Each number is 128 + 24 x the weight over its row's rms, rounded and kept within 0 to 255. Layers, rows and columns count from 0. Numbers have three digits each. The size before them is the row's rms in percent of the matrix's.

# k: layer 6 attention key, 128x128, rms 0.084, rows 52-63, columns 0-127
# q: layer 6 attention query, 128x128, rms 0.0847, rows 53-63, columns 0-127
# v: layer 6 attention value, 128x128, rms 0.0607, rows 0-40, columns 0-127
# o: layer 6 attention output (transposed), 128x128, rms 0.0589, rows 0-40, columns 0-127
k52 069:166105112114116141069158122067143087115101132108178116131144139162117116163105140113109083121121130155122179101142152128137108138156128170136140141130130134133131131108134128146149116094138074178142121100125171150116115090158141163158096097123160085127097127124132086118126125166125058144142122152125174127128119165163127144140134128092126132161124144144139139165128140108113118131133
q53 094:155165155127151107122121099112091131119114127091192194127150124163136111112154149118121156131121131067110146103151114126125135133135098132116153129097118157123089144175139083100111159119149105131099151139117164107138155162091127150105139107172139136105125134137106109129081178135126141110109182109161169093136153141137152098142119135114109105147140122157126144138132140153087141157108
k53 101:123131123119149157105133124113117127149154082136135110143138155123126149112101149127093121170129132121128149131148117174145127121159111120136152154110126139132085161139210158110142106127112145137143136178117173173119081115178075150139126158121099121110147127115108170104136106118086121127154132151108111174157084124101142125096131146166160149126147116130098107112105139106125115066113
q54 095:106125087148095115121097156144095125112106081125126089106125106137174131190132140152080136162097132118132131123118077105145145107118121132114086129099166128138123085149165128138118090121102101140110126110137120169134118130087145110154170096127156135120102114078121111145128132102106165134145169130132165071136119131146178168136109117139122140125104098103142149148128127139163104107155
k54 088:087104133132110105158109123157149129138175145162098159099094128104120201133134097119148118101163118102131118127128123119094115157142147143153130107139123125147111093162123103089128147139186103112122117144105091158135173132131081107099163107136095197124162079149115124158130119128111144136111124147144063148111139114139101130117103110143118150101143146137089104144146130149111130134121
q55 091:149163074168122144161124128091126160140160131141124112104091126113099134121136151096107132114123182097146130140096182143171107106111132130124113176129125183119153137126117127097155107117126146127093123142137135168163093158164126088107145129158121121084095133102097121139165149126132161118090143113159130123141100122101115104144129123138132149109127137171170053130095120131125129124123
k55 091:125098117119106157098154129110135110113132127123151128126131135141131176142121151101185139146104126118102133131128112180095143151142115113168148094119111163151114143146150130137082100097182078131117130114123140134100135118129102153128116111158132083153103047142111131133093144111059160130105135157129138122146154173171151123147151114092123131135129138126122177113117137091117093122154
q56 099:150127140101143125100164101156137131150147132116121150143137127126107115171119140159125160172142115123109093118132072122071159119128114179129124077146118148129129114187167159146144146127119139115120129104114159104125148123102139152151133085106113155121144118154138186119093154083125161133122094110143162137136169100098129145112108146137148141124182116096111190133125163133119125092132
k56 099:114111135148140140132097135127154105150135124144112140131098127100088143071134134065092142099136165131119128102161121150170094140138138108134176165155141090147115152091101164146160123158092094139134142149140138112157133128154144146082167155111130142057122144112140152100178102149141111124114117150134147102109133170118135144144132145133104159115185128134140114113134117109116168133106
q57 092:139090102121098163133094097120131133166134109142143084176140115145094138126110092082136120091145155135138138179122180115113100134140162140111148089123134122150139137105114133057127103138083109123123150142113114137147132137119066136125133099114136126125128106159130140157201142115153126142118078157180120173120141114151116121124179130104106157125134152134124098116138116141110125132123
k57 086:151140130155129143152157129166170137110146146148092112115121139085109124128142147160163128150166100124116155110116108114065165146099122112121108106115124120089150140133142126112120144150144155089169145111136101111120110115105194094129099178111123043160112169115116135109105127134128178116096163140102152098157166131135131168138145119113120135110139134119146140096118102141109118129130
q58 081:081137063140139122157096127098154167118133133149180119097175124128161098120145153144111114153101135116072145125121078109156109107094108137100107132091144105113140113132119129183085102131137099116127119093116113162140099096123144071117117134141150128129104134117101108093096149107109119178146170110121136096130088143147148137131120150154116094124103130114135167157126126105138117132135
k58 079:108102130104111130125065144161105118101151117123075156145140114152154111123137108143133189120130109140136116146106152146136154153151098131163084136123115121153083146137137133099110154125134168109130099135110112144136162149102070136130154108147113187150140111192133154138096109119126159124128121090131067119150128103122144112149120148130132076095139129116120101132144156123182117106119
q59 089:149140125120157122156160123130104136166104144121064140116077121112082099149135161082136145112158127108144106105117176150103148140138143111161125143122124123099156141142138135117157111128064159121114136113129149128145122129197122134123131092136134121106135159109139134122157141109128149132095070110120129140137124114086101135151122152130169204083141111111136102124120128140165171115107
k59 085:134098145151114144143136102090157094094096179112154108106115155150143132099144128068100110144100168161137134087143138160131103160153138130130132120131150119166147100105105174163129122144150088150095130107143144140107118151116125110106085135159123103149115084145115116124117115119121120130137123134170116098103159154166170114134158144091103147116143127185140139080104146123085105149135
q60 087:127124075105099084147091113129112149115159083137168107078082158130168162150117110160117124156117137149147135149113083127159115078099157167084093115136132118137109104152139146157123129095102120153135124106124127131140106124084124109165127129144120146138093105109146107147100127134147153137117142138149121110121074120127158117113125126157111064138105113165106125115134143127087112080148
k60 096:112120120129105135082103138173142143130172062188101141115131119074101173165130152135186170124135108085130101155118103117116154139148124109149151097129126132132126122140130093105133121128141139132096117128106151116124183118141110111143214114131123163106137127147147128105174139164119120129127134145117167159130131144107113127110117091109141141137118132102116130184119118103127115145151
q61 090:110125070139173123150107129103127123123105137152130133135160093137134071119176162082127119155099114129067148107115110126148136110130088099125139128109147098090185153145128122160076113154109125100111149107137142114160111100149104111130119126163148097109109127133090113114127140091100114171143142114147129117142126089124141149129126167173125114130100122124158167163117116139141157156085
k61 090:115118149130114134133088129127106102077131172121075132121122129146148120091108089128093171128119144171155134134115189134138151165111100140133089117126119121153091157105156163113125205122116113116145105107125141153099115144127091132124132128169133174174136115160084142129126125105119160123156147106160065092151143142129124108134131137099123116086159129130122098120121136136146106120117
q62 097:117132142116171140152145129127163116128136143158145168090091131112099161133160148075136109157128112114138099109074144125178154122110144167130142150128147153114110131123133157121121111107171131149113139095157166122143099147137161100150152132146148137141157143067138098113114121118124127129129142130111101146129113135091076074121107110169145125091135111124098140164077144115117194137128
k62 101:128106122072124149136141129093131127118110113137177134145127114150123128127113149089154134123047158167130139138146128148150119144135146146184124111094091151145088118164097125110116134114095089174085117126125135128118075108155113159148133086159130136163133120151134137139200172118126152140122096130170146149140127161142143153105125177107105121134125107131126130113102135128149104157125
q63 075:110136097136151138099118107132127121110101116094090112170140156164096106112141123099149102155169125153163121111137176150134139148132126086137127160126140098185092181101134142114114135141115125137115134078097125141116140091098086123101107142122137138134168128071118116119096113178119140131141146119108161136115169156100121132178104114156131150092114138131129098096144140151148082131160
k63 076:164113161143129130132173129073130110153066162150122143091140101126118113110156163149098109139113097097115197121136143127154102130159091126123107123117120150084154129161131137097103128146127147135078122147117126127138143123107101147148090095106143126107162190117133107125150118096151115120106163113103103129126161115140094073126134102145161118113102094128119158121138158126167124144126
v0 090:128127139092138138093103133158129088154132163157141100118105134081092150068121105151168117129137162123115085121129091097139129132090083123129152142135141127132128137138118133162139137096119125168137131164135129095122140137138155172127186087122145128129115138133100107110156159132121139143192106134156142104143099151131118132122099117142138177133114192096095162162110123131158144163143
o0 083:171165168131135144131122084148120158130124118114091100133123137143110137136130167130135120122105119121117161115149133136178132124142153117107135134106129134144150163108105122114121141100088104152103125114118077153142102128110133070102099130082112092098146122116133101128082093125121132150048121134136111117109156101144165083101092145112110112206127174129139125134133148124104123130164
v1 086:115133101138115176148137122091128150090144109136175137097118112124117132082130133128137127099177117115120113105128144098163105144139153113158156166122099107127134153154124064121090140125131108116133116152138138152152110156107103082128139167101158123091172152098111136142060122168170127133105119128108145109131117113127165128159111150156146175105146127147133132146133068117107103097124
o1 087:146117139122099096124145097153126105129185139109123150113157172152109104118143121118140059137161147118145130154117069137113126144156119146098132165139105135123104140143121120153158128097145164166137135084139150108133142145162108156135103119116189091160125112135115141164144152124114081117156136124070124121136154149151113102143099163133094098121098132156096116133136171109108109162150
v2 081:133138094146141149125147114138150123157124087092087124132158141134127101182123122152062136076113161094120144121121085159132142135117115135112159126131094148136128163154138118147068122151111147120115114091126106136122135129151093205137100080129139130122137128118116150147120100148115112110077141130109120122144104128141164082173102142115114124107175184099144123117147133126148129140119
o2 075:155106107149168114106101117131136156137146148113098123139128129140147157137126115138094110163110155147111097130122119118092157157097115162137101125040139147127104100143120171146144139137096088185120161167139110112170145143083136134152138138110148142155100123090134124125111139118129127118164153123116169128126152113158108126121121165089154164117140099119130084140142110150056131132124
v3 093:132138155120104121128139115115167162078133131143125102125160166133142110148131138126161107122140102135101114109094112133103136151128205140138088114127169121128127104128135143121100185158092103174114124130117133151091149165118108092123140160097160151095121128088180121096115069106106139111117170113111141175128119148160146136120137127123118178111095116147098129157102106103121127143134
o3 096:163107129125116102124129103141144086083137139137101183091113129144116093109153122177095100133120150151155105130115122116146126120175136118115140122194095126125118142137099135102121102129129129110125158160119137113190153095129131095092150152174111128143120066131122191145101131140104106098176169115118112068126135148115136135153151126144152125147105150135159132123151112115147132128139
v4 110:152111167147109127139150164160104094141148128137126128096065141135142133115107082137149133147149154160189137158134163154155101107109108119154126115160115127119108158101140141103160140127131122105157132125174114150146096148185121102105149164166101134145155114154142174161125140120118153073097114130133100155135125137131102153159124095158141139138137144128155079114113131115120134093087
o4 116:072177120094139112158125149138100163126102138123123141119119143120098215169149135148139119142137090131114096108106118126144158111138148149140122110135116122067138102121119130114146131133142103127142122107156154134092130123125135131144129118088137168114123181149179105106131132122153140143139130122112134158120084159116127137123182116150171142148144116146062143140078161124149109116169
v5 083:125112119115131156153122163064164132105158133155172119128174114135110126147119163123129150116129105126108142116149159104142117124157140112185117087123153131120076163081125097107153104134124113076105103124160133141105139126110115080126140127114138123124163127133178169124129143151160083110181111148124162161094136102127156152116094146104133160095137090123115121138135092138118111139106
o5 083:080145152146121134122158137135149073150131102155110136101141132123148151114144154099139108143158152141113131138125156101100117103126102151119169155141124116092156151116143112135161148109150119121095065065090095148129139123128099151158110101182154109165116065122117160163145150148145100102137118173121145138131132142122093139111118144121126121131093115138101098134088178107110134154120
v6 103:130132138151117127164120133167122128119115117093118116103138135136139119194131125109087133153169129108105102104087136194151115117113126137064110147139140131125134104145145101135117130121142124125107128135104146142105109138174022153118089099103132152143134133102108132130136146054118145131128127110145088122124123130131125101133130147145111143117070179128125124167130115113097116145138
o6 096:157142141139113160135150080050092144081109133158141154119146131141126110107139105113127147126125126122156104128135107125180124139171109137113109135146158171121127128172139148119092137133133110170161160154193167137114159123080137101164144137129135161175126139144135128125115153147159154133181165117111131144112135140135121129123186117136134133165151159140160159118126125139091127136144
v7 095:111159141137176080117137157102138148168130186112161144114119169118122184097144109131160090124118151192130119099117096093148119104111113149107123160083139150115126157153112138102079135132099107119116183144137124134131123141115128091113145180138154097115126129126086134137106151114131138116130098090096135151116123115123087105116133137160125154144104171103125127117105131138095139166131
o7 102:134167096085124108155135079132125138106129105099115125136143122114115102141130112092117128109141127092120154137085130135156111143106191151126123149123096099137163139154115128092102137134082173134128131132089165139109102117201132107089123100127151105145120144164158105117120127109103122153076092100152116116145123117142140148119187172119137079151150137149132134111116149125133152124176
v8 078:146136143145142121130143123149092103139162142105168162109080149117139147111137075142156121097153107178191140148123149117151111103135072117135107146124136118125104143101139105113117139127115123080135158116168121165174092139145139131129165192177151103159107132142075148169109143105135148098097129136139136148122118129132117147142131120162132118139118164121154108137103143124115118103080
o8 084:090189133097131115132131163133119160137122160104118112116127163119104178173148136114129135143149100118118124127107108159153144128121181160148126115145125132104132096141118138114130138117113146138159124115137136150070127130151138127130131087103184116106133172143186095095147145120127124149115115102104126149117072150136110151130188128141151111137137122163049135133092145126127107100158
v9 091:136084128110103149117158133201086121169142140142121085120098122073106152141130121112155139150163115113137085060125142096148131125135076104124130150152114153132101121102126130131155130075150130143148166137126136109137129102118159155174164165099112146138117127115085118161141138128116148143167082127155121127148145124095139125130119116117162167130101156110138136115137180137129142135138
o9 094:115169144164127167145149127124106166137124113126141132123145162135118152123110128099198115087138056122110106136115107140167126122145119111084170107106144144162145124122112104131093135120129154122116101133124119120128104131124113084134134117125143095070165154127157062106111131153169112119078134124117107183111149114168111118102097111159128131149133158134094138149097145142138126109106
v10 088:130121131094133131142119150114172139115126121099109134117191124125144155218130206138125151125143118122107088086128121184083109113146129106141102132127106097125093111096109104151143091109125124121095119134125136157120140077139133130158078079089132155103125130125148114147126127112162121115125122104109095095115148134158095128117103147120119097136125089141138120125157154154130131108123
o10 085:157096144140080167100134136105163097119149126184151130131103138096143127120110126090125144109084157150088091136092121038096109105148098148122121126109135140126142156113169118138114118149123097092162120141182137113125101132122119134151149107163138133136129110122137158109144145148150142123152141152134182119124157131126124122100160099104085123123127125103156137103088122101108147113084
v11 083:113127110134173111143126183142106131132135145125145140137137141145130093111106118123162095168111152168108139134124140135153154113157082139126129151134149135131103160138121137102077121156127120109140132069116140116144121155142090119093092150182118095130133116147073187146122137126114127114172095129149127108146113134109126084154145125155120166132142176092156111093122107136143124201124
o11 084:069149116098133124152134086114117139128117099095124086147158106115139139129125115122109147146186134135145145142116154153126107134118178146122093141063126112110160091170111132114144149141134127199167139143075123122093142168154102098135089131140137173142146136120118108140115107083144111161078126129153126165125115137140136146106169154119163104140117130149105123122138147155119102129139
v12 093:115151122125149092132097148094114138138123191118172138157123132121093185136139144114184123130107128191113153107137102108160126125143084151116102136097169102123096151094096136125130104116101126060127159099132161099112148117131140113128125135168151087146140129150095160169122145133114130114162136127155134103124141108135101083109135125130106109123114140121083139147105120129101153147092
o12 094:085190155126142121132116115123132089139137111114132059141154122099164138117129126078125172123130170090133150120148149159128118118110180155135124154128149129134176151164155123122127164121122164147150112129063114149083086147173123109091100129141165133120128125136119100124143128114126129143075091125153126105142101116123130139115157138104160094122143148155130114111128137111101161095126
v13 073:126130086151128121079151152119152175130138144109136104164146122129140124096137108127174161103114120148146145162112090125144100146122147138198156147113101129130136154121104168120068124138084122170160127127129139122134137151129115140107135196118113134115184124120106123170129132078126165118105143099079158151146132120144121128152171110122155164119135159116128130145116087130115159117113
o13 069:138125101132140083151130063136115141089193105080140157112136127114121129117163102143127098104119124131146128138091073110131143100127176136159093120170100146116099126150107136124152133151124135135145160094097115125150103130159122102080126125120159158096124163155123148131103109117113103110135120070139107082146143135146127168106148138122148111122146137111099091133180131147097108112142
v14 088:138122132174115100107133111182122157130148099178114086109154141128114113092142127138117123109125134166113126058128130080141117124159133106134148077140181159127119128086138125102102140134109124137147140138111133155140115102127139134138144182107128114130097135082103120081150088136125141122086174144128144152111102099115161131154120109122113156119111164115173129175119154078127124150134
o14 080:115127134134113126099160172133171148126130143091123133135116103142132128138146141166116125124133100131123095116100124144146166131109118127163146091117128131165140140167087128095096119130122187116119125147121143114141175127163111077137131135120173107099138078127150130102090128146087057090161128127125076139146132128138106114143089133152173142107096140136184109113106143152142155094145
v15 097:115101101122144135155122150064139147134058151082148163122167129174125139173119143150107141114136134114110162121091144103110094127145145119141099127114126131125142100144094124127131074134168115133134136154089133128145146089121105169140123126122118111131148131180141132130132101111195155169109110084142114124132151106102133084143136151090105114129084074117122125118111118132117138127155
o15 097:117084105124115142124160093103157102104126108140187135139187068118133070095143122114132137116122145119145134150123149122096121135160111143115120121114149138167131109181129186147121120118115159116162134117130108076149122116159112149142140123159141096153124116106094095138202127120140136152142123106162131109152156092138120137099123129144089074113110134104143159137148138134129140124091
v16 093:146128118148116147120128091135091089119106084119127135110105105139116125127142096131102138082156098063152187154138163120142112162137141127153116112143077087134161100111096093129173150115196150094141119144132125133166109122116164174153137130164136103133106140135124113146095109113114130141110171143149142123123121116128163127107127145115095060123128089136126112152141115115126127148145
o16 095:131119159120125097098088203145138133148118170136115108140122129150133127119138157142146130145145141134162136120160114177088176140135104117163119127164189166142067117125143128167135113096124131095162131116143091128135175130130124155165132128100153088113135161098125111132167163156137162140142168133093116102117113114152096108159093101133117141109120121150116159135136118135131142132088
v17 081:143153132106113145115125084161095138121163109122111101119135124109132095107134112150117159133204077073166108111104122132122178124134132101122125154131110128138144131120157113099133168078165133119164106150143125141145082147124131134167136186148150143172155137104121149143124148130090151136157187138148149143145112137118151139153104110131151110128095148117137141157099168101120100136111
o17 084:128121177139116162092126138144111154105135149133099149107120189135097153149189116135127117116131104140146131156156090201161138154177115124130166105153171123183064088111153129128139111119139114120124127110156115148134165142106119063135143109121136135079129159114150130119134123137110118112144147109121130159118146134180118115143126134153117157135131125179100141115128135145118113138135
v18 088:131139132144131169126160122129109131134162148108165152145092128162122139128147127140089189092141122135100181119133152126096127122138116122074128123108165133133133135160096140155149096162148130100138169124138142148145163124122106165131140133112169129110152139084158129154118147190209123122112162141149161137102135170132147147136130114139119104102115124152132158117163167128105152133088
o18 082:104113165153139141141092146116131123144124111154104135107156163138127126136135112087119119128153137130117076103175141124133125159092144187123140105140134130143110110167146143120105138073126150092130113100100124102127133114145149157135119116122167089131136115134092142150151189102074107103137113127125136113116175112131145081176145147111091097092102130117095108166099096107093128090136
v19 092:140091141156108164125117125098119119089096147101147115151114124105145145172129108139160132163136128092139197159080129132150095157124147131146119152176136122130127105114155116178176104122145153135138128111140143123086133154166164153150143116126129142136153125148132108196147103064114176118135135123120105142132148134143130118109129102125108086123100084145095115138091097125123104113117
o19 096:146170128133135125110105108111104083109114145145148148117129141141136154118177144133135122133138126128159108109173117132108169078169130120098126117177100179116104091144158160120158112113134070088170162117113073107124124088078135152107170126126115132114136136124136130132157142171171144127140150127113120101123115130124121149134134098135154108157158184114093160126149144124087117123123
v20 087:126127146122123115137121129142137086149136107088140164074086133123159199114143115135104099135133128137123092101131150135095128118104115123078108098085104149124152099130137117115140131111115107107101121103112130184145111107101130081091079134112099129117072128119137103121084156100158078125100107123096094123139151142117080155104127172137117108137100118141123121136142143153129093101122
o20 087:147141108114122148154165140133128130144141180150133149135122131109146083121086138122154150096139115136089119132100127096160094121102130081133085110125124107104123116112117134119091141135128130119138123142222215123126096121133121160147144102144147109131118131172138122122137161129103181158105119148132133123128110145133124094148180119136113114145146100138171152108115139086150164126155
v21 087:128142149146143096138102103163136180145122097108105125083161124116172141178125119136067126143142151087108129100119097130097122110089168109112101115152134129128157102149194142142151140157110120171102118137134122174132121126138091118127115109114115137151124129111108100093145147106110109147127083101115097178131124138148082143133135156132151126139116115136118127099163107169128139067135
o21 081:188103105108109119105161116080126116151117121142114187132111136143074091134114092113154108139111118158137122147090164114170118141119122098121135127124093154092090115106115141113085115157153118111096167125189172142116125098088173129138178149121100139168105128175145152118124126128130151138144113144149173137138118115132149147107159117118115121125138125118182131111145139111144123141139
v22 090:118122117169125095149108121119131097152131120143120142073115128121126102089134143111132121157104155166126099092178112143141135123106109138128140123121177088104108097099150145115115135154080126131100150110128099109141122115100124037143105101108086121104098110163111123080122151180103113125090081123119162146126139110113085150125128140131136109137160141108117112120145169157125161126132
o22 096:117144104129151151147164165111133113157124109125158139164100091137163135109105143114121130102161109093097143104055159119118096145128143106136111146097123130123184185107092088158108147154147168147082113123119171127119122143151146154132129128139110108134099121115143118106122142166130116130100086150110122175140102121096115131125121109139153137108140078132147102140083101143178150113131
v23 099:112127110146112117149096120150116137131095095114122104132132138142116115136111158114102180148128110128131061062127120135158164127147094104094132154104132120118093143119109120105129112093135121148126104102113130120130061096111130097145084138120146134131112147106095150095134099155127142114118220134155167084160134124126127118136116102113121136151110170128141135142110152085115091092114
o23 100:137107141147096134101133132135154140112158129122123080136092131120169151113115104120102143126124159117118107133160130140140121145179081117133127110123170122245149126141138116135149147137142170175142092145211140111143164148143117105112140119135126154085119118119128110100124123115116105098151126122121123133137135137153132116158105119128149156106115127154189118119114125151129097142163
v24 091:128127107141115108107135144139141084131127181130116116118137131125119151114144136138189120134145108141118099112118115145142127147141120151146174125146103162127094136115100124100112167121098118117131136049109133122082153150145158125099117139133117131105097130111138147156134121070131108093134126126125139118140167117138118090135126126109106132104067156130129120156109111080141117234092
o24 086:138162113114145148164106092142127153087134147131112124098102138131161111082153179143124128103143154131139102122141112115137135095130139154146071134116146122081165136155109129097137174137130099127169120147080121111167099144137060089092123106147155155088144129131112128108111145164117146118127156145131116106122119135132125104121145154145185143197154148142132143122145146147104162115135
v25 085:144124119111130140163157135158114151119121140071130140080108129124161157150131118154120134129195123106156108108111155142094104119141147125170112112169071124136140105153132101116125134136159108122141125131119125180178121126136105121113129186114114124129154121116127131162089130082162152122120074120117076133125121139133077139182136138149146169132087110139179104117133111134132117152123
o25 088:122112106096086128135142107105125136105124132145117169096130151135062106122136132136169116138139095160145103162096077118152132134149124150118127109115121128057107084126109137123119110120138127089182158110178164108108126127129114129153156101113163141137150175149166119134141142123148116169155166116113128138128122135135128108091177121155110097143138106139078170134117174119129108129140
v26 096:116134076154163136131130135102136124149091122085144177156143112200126107142128118148124118122123175144131156160138119139119102132097118166140127128105109114126157136152125136125102121162110144118111132127121109100146147109133071169106118105179084102130115124199101145131112135127138142144102079121107133096132101122088124094151141179127115092143137140090135124134109155152128168119169
o26 095:111121086096135117153119099111124126127117111119174098169149048102135096120126118128109158136135149125112161125074153148118140171102163131144093129099146143114143122143138166178142120138094150179142156111119141122141129157159133165154110125090131116172131137098099108144160104114122149162109106088148128149132146108108123150089133136124132117131146070092116120120142106148120131106080
v27 084:122175147121126082151116108110141130122132102071108129137111128128155151163133164123099130111126132127108098115141131178134129139157088133116096139095099113136124117103122130124144105098142133101108103119109124142121139102114136095107069103143145133139098127125123111129077093129124102114099161134139080038131156084146101124105121152127117084130165104172146080159141128112120104106111
o27 079:120101159138134139101116182126149111147142158140140108106096145086151130140074127126114202130077179131128124128118110129111140147094095112134104141112147109152119163128160112155139140113162123143161119171180166130114114145132130148148113135142146170120123133144129130100142143125166175120148133153127150108152103147095113106124151103087130157073156099147185134113133103103116131133113
v28 095:146124147122140144105144159166136139133149150116122138085130165094145159137100123162142110143131143156171077103122098125097111079095116125099127146123116145118110167143132120111112147131095108146104156120157130170108075138153141132094133169120122141107138126093132149144134140089106121085091141106082131179126109170143092159115110117163140149155096171122163142113096156137112106143096
o28 099:156172110105095134149133105163136162096121135126075139122089145116111158155147110118131108124128108139091103149098123089169132114136148155135126116126092110085127107108134131068108125148076107091115119132170167136113133118130132106109166098110132123116116140144170132112087118112110127144138126116130148143109116155136154143142211150135153109163141133114102139097087160112142131114183
v29 082:121142105096174105138114176154138160162122165114121154137119142168129115125155158143138117138134135131126110081110151102087134117155134135112136138086115137128137128152084213082120154141121109128100185103107140131131130133120121135112113147130131142082088137143141127118131140153160138131147131075106186156113142108098110125131131129119111119140093139109144152122162161128127176193127
o29 087:127110109102109139154124101149144142134108101151133127136126106091107079114125109111095133070159132133132138151093150118148111155131165155161121111124152115145148142177140123084104139173082151099149138139091142086162112105182090105110108103143136099132132123105107119125120122104095129094082111096175108128134162106160157099138163160126115098131126126125178154140120109133161148130106
v30 094:129159124065115136127113116144160140120066105108096119163151122141147147181125155133147095160126119081145118133135133186073110131139127134118096127132065120131144125119137170103138132115118127095110081173113117129099128124139112165127130138153084130136111136105154115157131110092092114137107125142123113053130129111133112118110127140133123132145129069135132112151111180144127109150150
o30 086:151100141139103136127102127179142120119136149162128114119094105112113106133134140129169179123071139161110141141130100137141132135123130127146113122146152098110114115068181115132148111167069104104158161156158149094149138135096145118131137135100104149109149111131120143136141085143158156161156165137149153133148111155112128150115143085097121140113143083110129157089143128107122157151065
v31 094:083143091125160105133089095104135172138108129138124156155173098133101143130153191123108154143083124095064122093136100124121148144130126140096121146084148108135152130147143143124146111137114127141121119116078145086105161110092105120127109088113107126118129139150115135092122135149108098170168134128116133081126138109103100095100146151121119091117113113121074144138167131153127148141157
o31 104:133092135160114154116137106100138090160157104128155089156151093099160055089094094094118150086120164125141155140138159160115111144106130098117128165107147119157143156147141111157121128143147139134107140150127127114164087153151117118107094141142106120143120095117075144147138122136115138121117094132164118118154162100135139119118092146102115128089139122126192115115170098137126156127096
v32 074:133110106160151155159135132120116124130135125114119151167135136135123070160111144130131145123120157127134143144170177157111118088165090107115120114120185143128101156132150108113135081138149146081116129126120109167162118108138086154151092118132112099154139111123104162157117108121161090120129059166157116102116122120084154088158135130136136133141154119111186104094156149116126115111147
o32 080:073128099136123145124161151128135148146121118156142099123152115111120172138110130079145147193167113117100110138115133127105141152104114137114141109074128098086129086147143130135138133131123136150120110139103147117066155163124140152192124123133134129152149112129134123139176156105151097148136133138137148202137125146122108152099125120121113121083103098109097095117093124155134095118083
v33 100:111169093143159119110130114156123174142098118120148120147177118118127141108137165121103144125106151127116102110135083120122141104085118119113144178157088114129148169181110151119097147118081120151138134145135133077138120118124139128144120144132168123129128149073078117125114142132115141140148159102122171092145069168139112092158159120141144154174138154138171150109102129150125136104132
o33 106:167100108116058112111080098127137134107157096115105078165105129139098095145117090090126123158102144141134121145134117124136129161101160153126122120117131123206110118128130115120129120155110163166114138116131151160121141157161155113080127131087126141118150148120113133116105068084115094124108119101150143110118152115141170146146114143092119128132125130116160096098166136119132101140164
v34 095:088147092119172114149098149087120175153133159131156177155163133151096119094154170119170111136082122162093126100121101115129146122150098144088109143099165136123129150142118152111103107155121130119116165118094141073126190137098104088129118149129133121108116120156105139128103132145130117148165097106134151123119155079092110090126128133136110107127120134099105142118133146155123135166144
o34 104:098118114130121150128139086111132108127140107118155080141166106092156071102114103094104155088154136101134160128113160154104099154116175124114135167099129101167163144173138115134118152151128153160121140142059128105137099141182115125104084133165131101151129105116080123137148124123115116129092093108157110136151151097123126127115122172109116097099122126133150125123142100150112150121111
v35 088:126131160134157107171126136095161149138093111090137141105151116152166148097116136143067110135118121110138141149124126106089170114159157139125145100143095145134119122166094142084141134139148133095143100129127123132140133135118153108115141159134163131102143132162210139089103128157155128125115171117124153180136159146138100156117115108137104099136122102107167101121124109120133107199117
o35 085:112087118081092137105119160143168131119096122132093159131120106128120084154169142156095128112124147145149150146177156080105117138143130155167137121105136083179140105136141138095148121115142086081111112114146136097168140109135127154110097128151119159107114141129111123122158114099112142130143150120151123085118126093144123084150169161131125105103110099149141162130126169147143166161159
v36 090:128116133157124142117124156143125081121118119162133131113108107110076135164111111104153098153103107124141142114139142137171155165122123131140125079143106124121081113091080122113135149131168144131145120063132125133123111147154178145119111138160096101147153118211137143150148120108066131104157148128153105143145122132129114132088130127112081108139109134101088116144110136125148119160086
o36 091:094171146129146092133098137122128122138111130118121082166126130128171179083133153142087136098154123117141147105158155135123131071162123113137108139134159128106166105120138132155124151135126088119172117138130084133151132150101100130140116127137124148077118157103137098140113125153171179166120142146135109106104073123163111130138114107142212145137130114140138138114132126157139169110138
v37 085:118111154134112135153163152075131123126127138097141144146092106129122153148119173095132119183103104167132102125141143124137128129121080132106120131113114091121099117080088145122157107104145147119116121091132149112123115086114148065111126173137105145147143117209153115149139128154092135107125142112137085133147147150142080136096137108130124100119108105145098128100115156173091126106141
o37 082:077184154153135126177148136123134090135128110128182104144113110109169159130113112124138175073111132113116133117124129083107109095156114105104142139138135131176193123100142113150111146135145142105128101151179161143137072143130128157115115133151119162096118165133127101127128131138169160148109102141134145135106133128093112146152164121155137132095162115143106129138103117115157160114107
v38 089:125104106105130125129161103115145105187122154120115109163121145146147075063140112130120185101128162130128165158133100134094136128156093122188135109097089141136116112121117166103066089127129121109160120124116133115111153124116093150115109141123097149103174143096154150112138136118198151119130126144133141130139115122135133119162155127092136175126134121135151123091110105144141139148108
o38 085:124083103146174141174132104140145145128149112141163158102131089147140137147103134145143122150118125143128132097138134119140094148088121162181101092099138102113108112171105152140136138125156184186132113103085108125160130122169107105138122102143108187111118138121139133140135113118144103115097171115130127121152183119126128153112143089126123119115140089115091079174128140142123100140153
v39 076:130127097217107137113128107133117170157106130135103101174096112125120129147135121123091164115126138114128154094135107135174117148126116134123126108138121151118118149117126121117144125148132135129124141105138143140123115094135127123191111151104109112141161135114083149155123110133086136112079193100098168136127152096119148148128157105088105062136093142118135113126127194129109153115105
o39 072:137135114143114095109109161100131114116118130113127123145139112146187172098159092090121126115148112094132078117129122160145194119116112132151123099125141153170119134127165104138120138140142158109118107123154129122152140146144128140114162093114161133086097154117134109105160156138127116095129111113126106130129110102153080159144104101133196156062167123116138088149117090156109152109135
v40 083:134119134137113130096157139130117134147143130153080118150094139147151103102165118136113133097146133130130150153118124084135091140136146138141146125171107104132164120153132158117139157141138162155144193123131141123148129111090135138141173125119150164088111116125118097106115119122146155136125104076115116195120111103151118130144132112114129110102124159134137100082162126129138234136168
o40 082:130113137112120082151134136110124159110095122132152167100120125157099120150143107171152106126136107139149088111113118125106189138116157121147143128112123182125124146165082113110089118110136153092107147152079113114169100081152113139135122137111144116150120187118133105104122154154133133084085121093108100129124170091102133131124102145150112134115151167116125140192121095141151111131113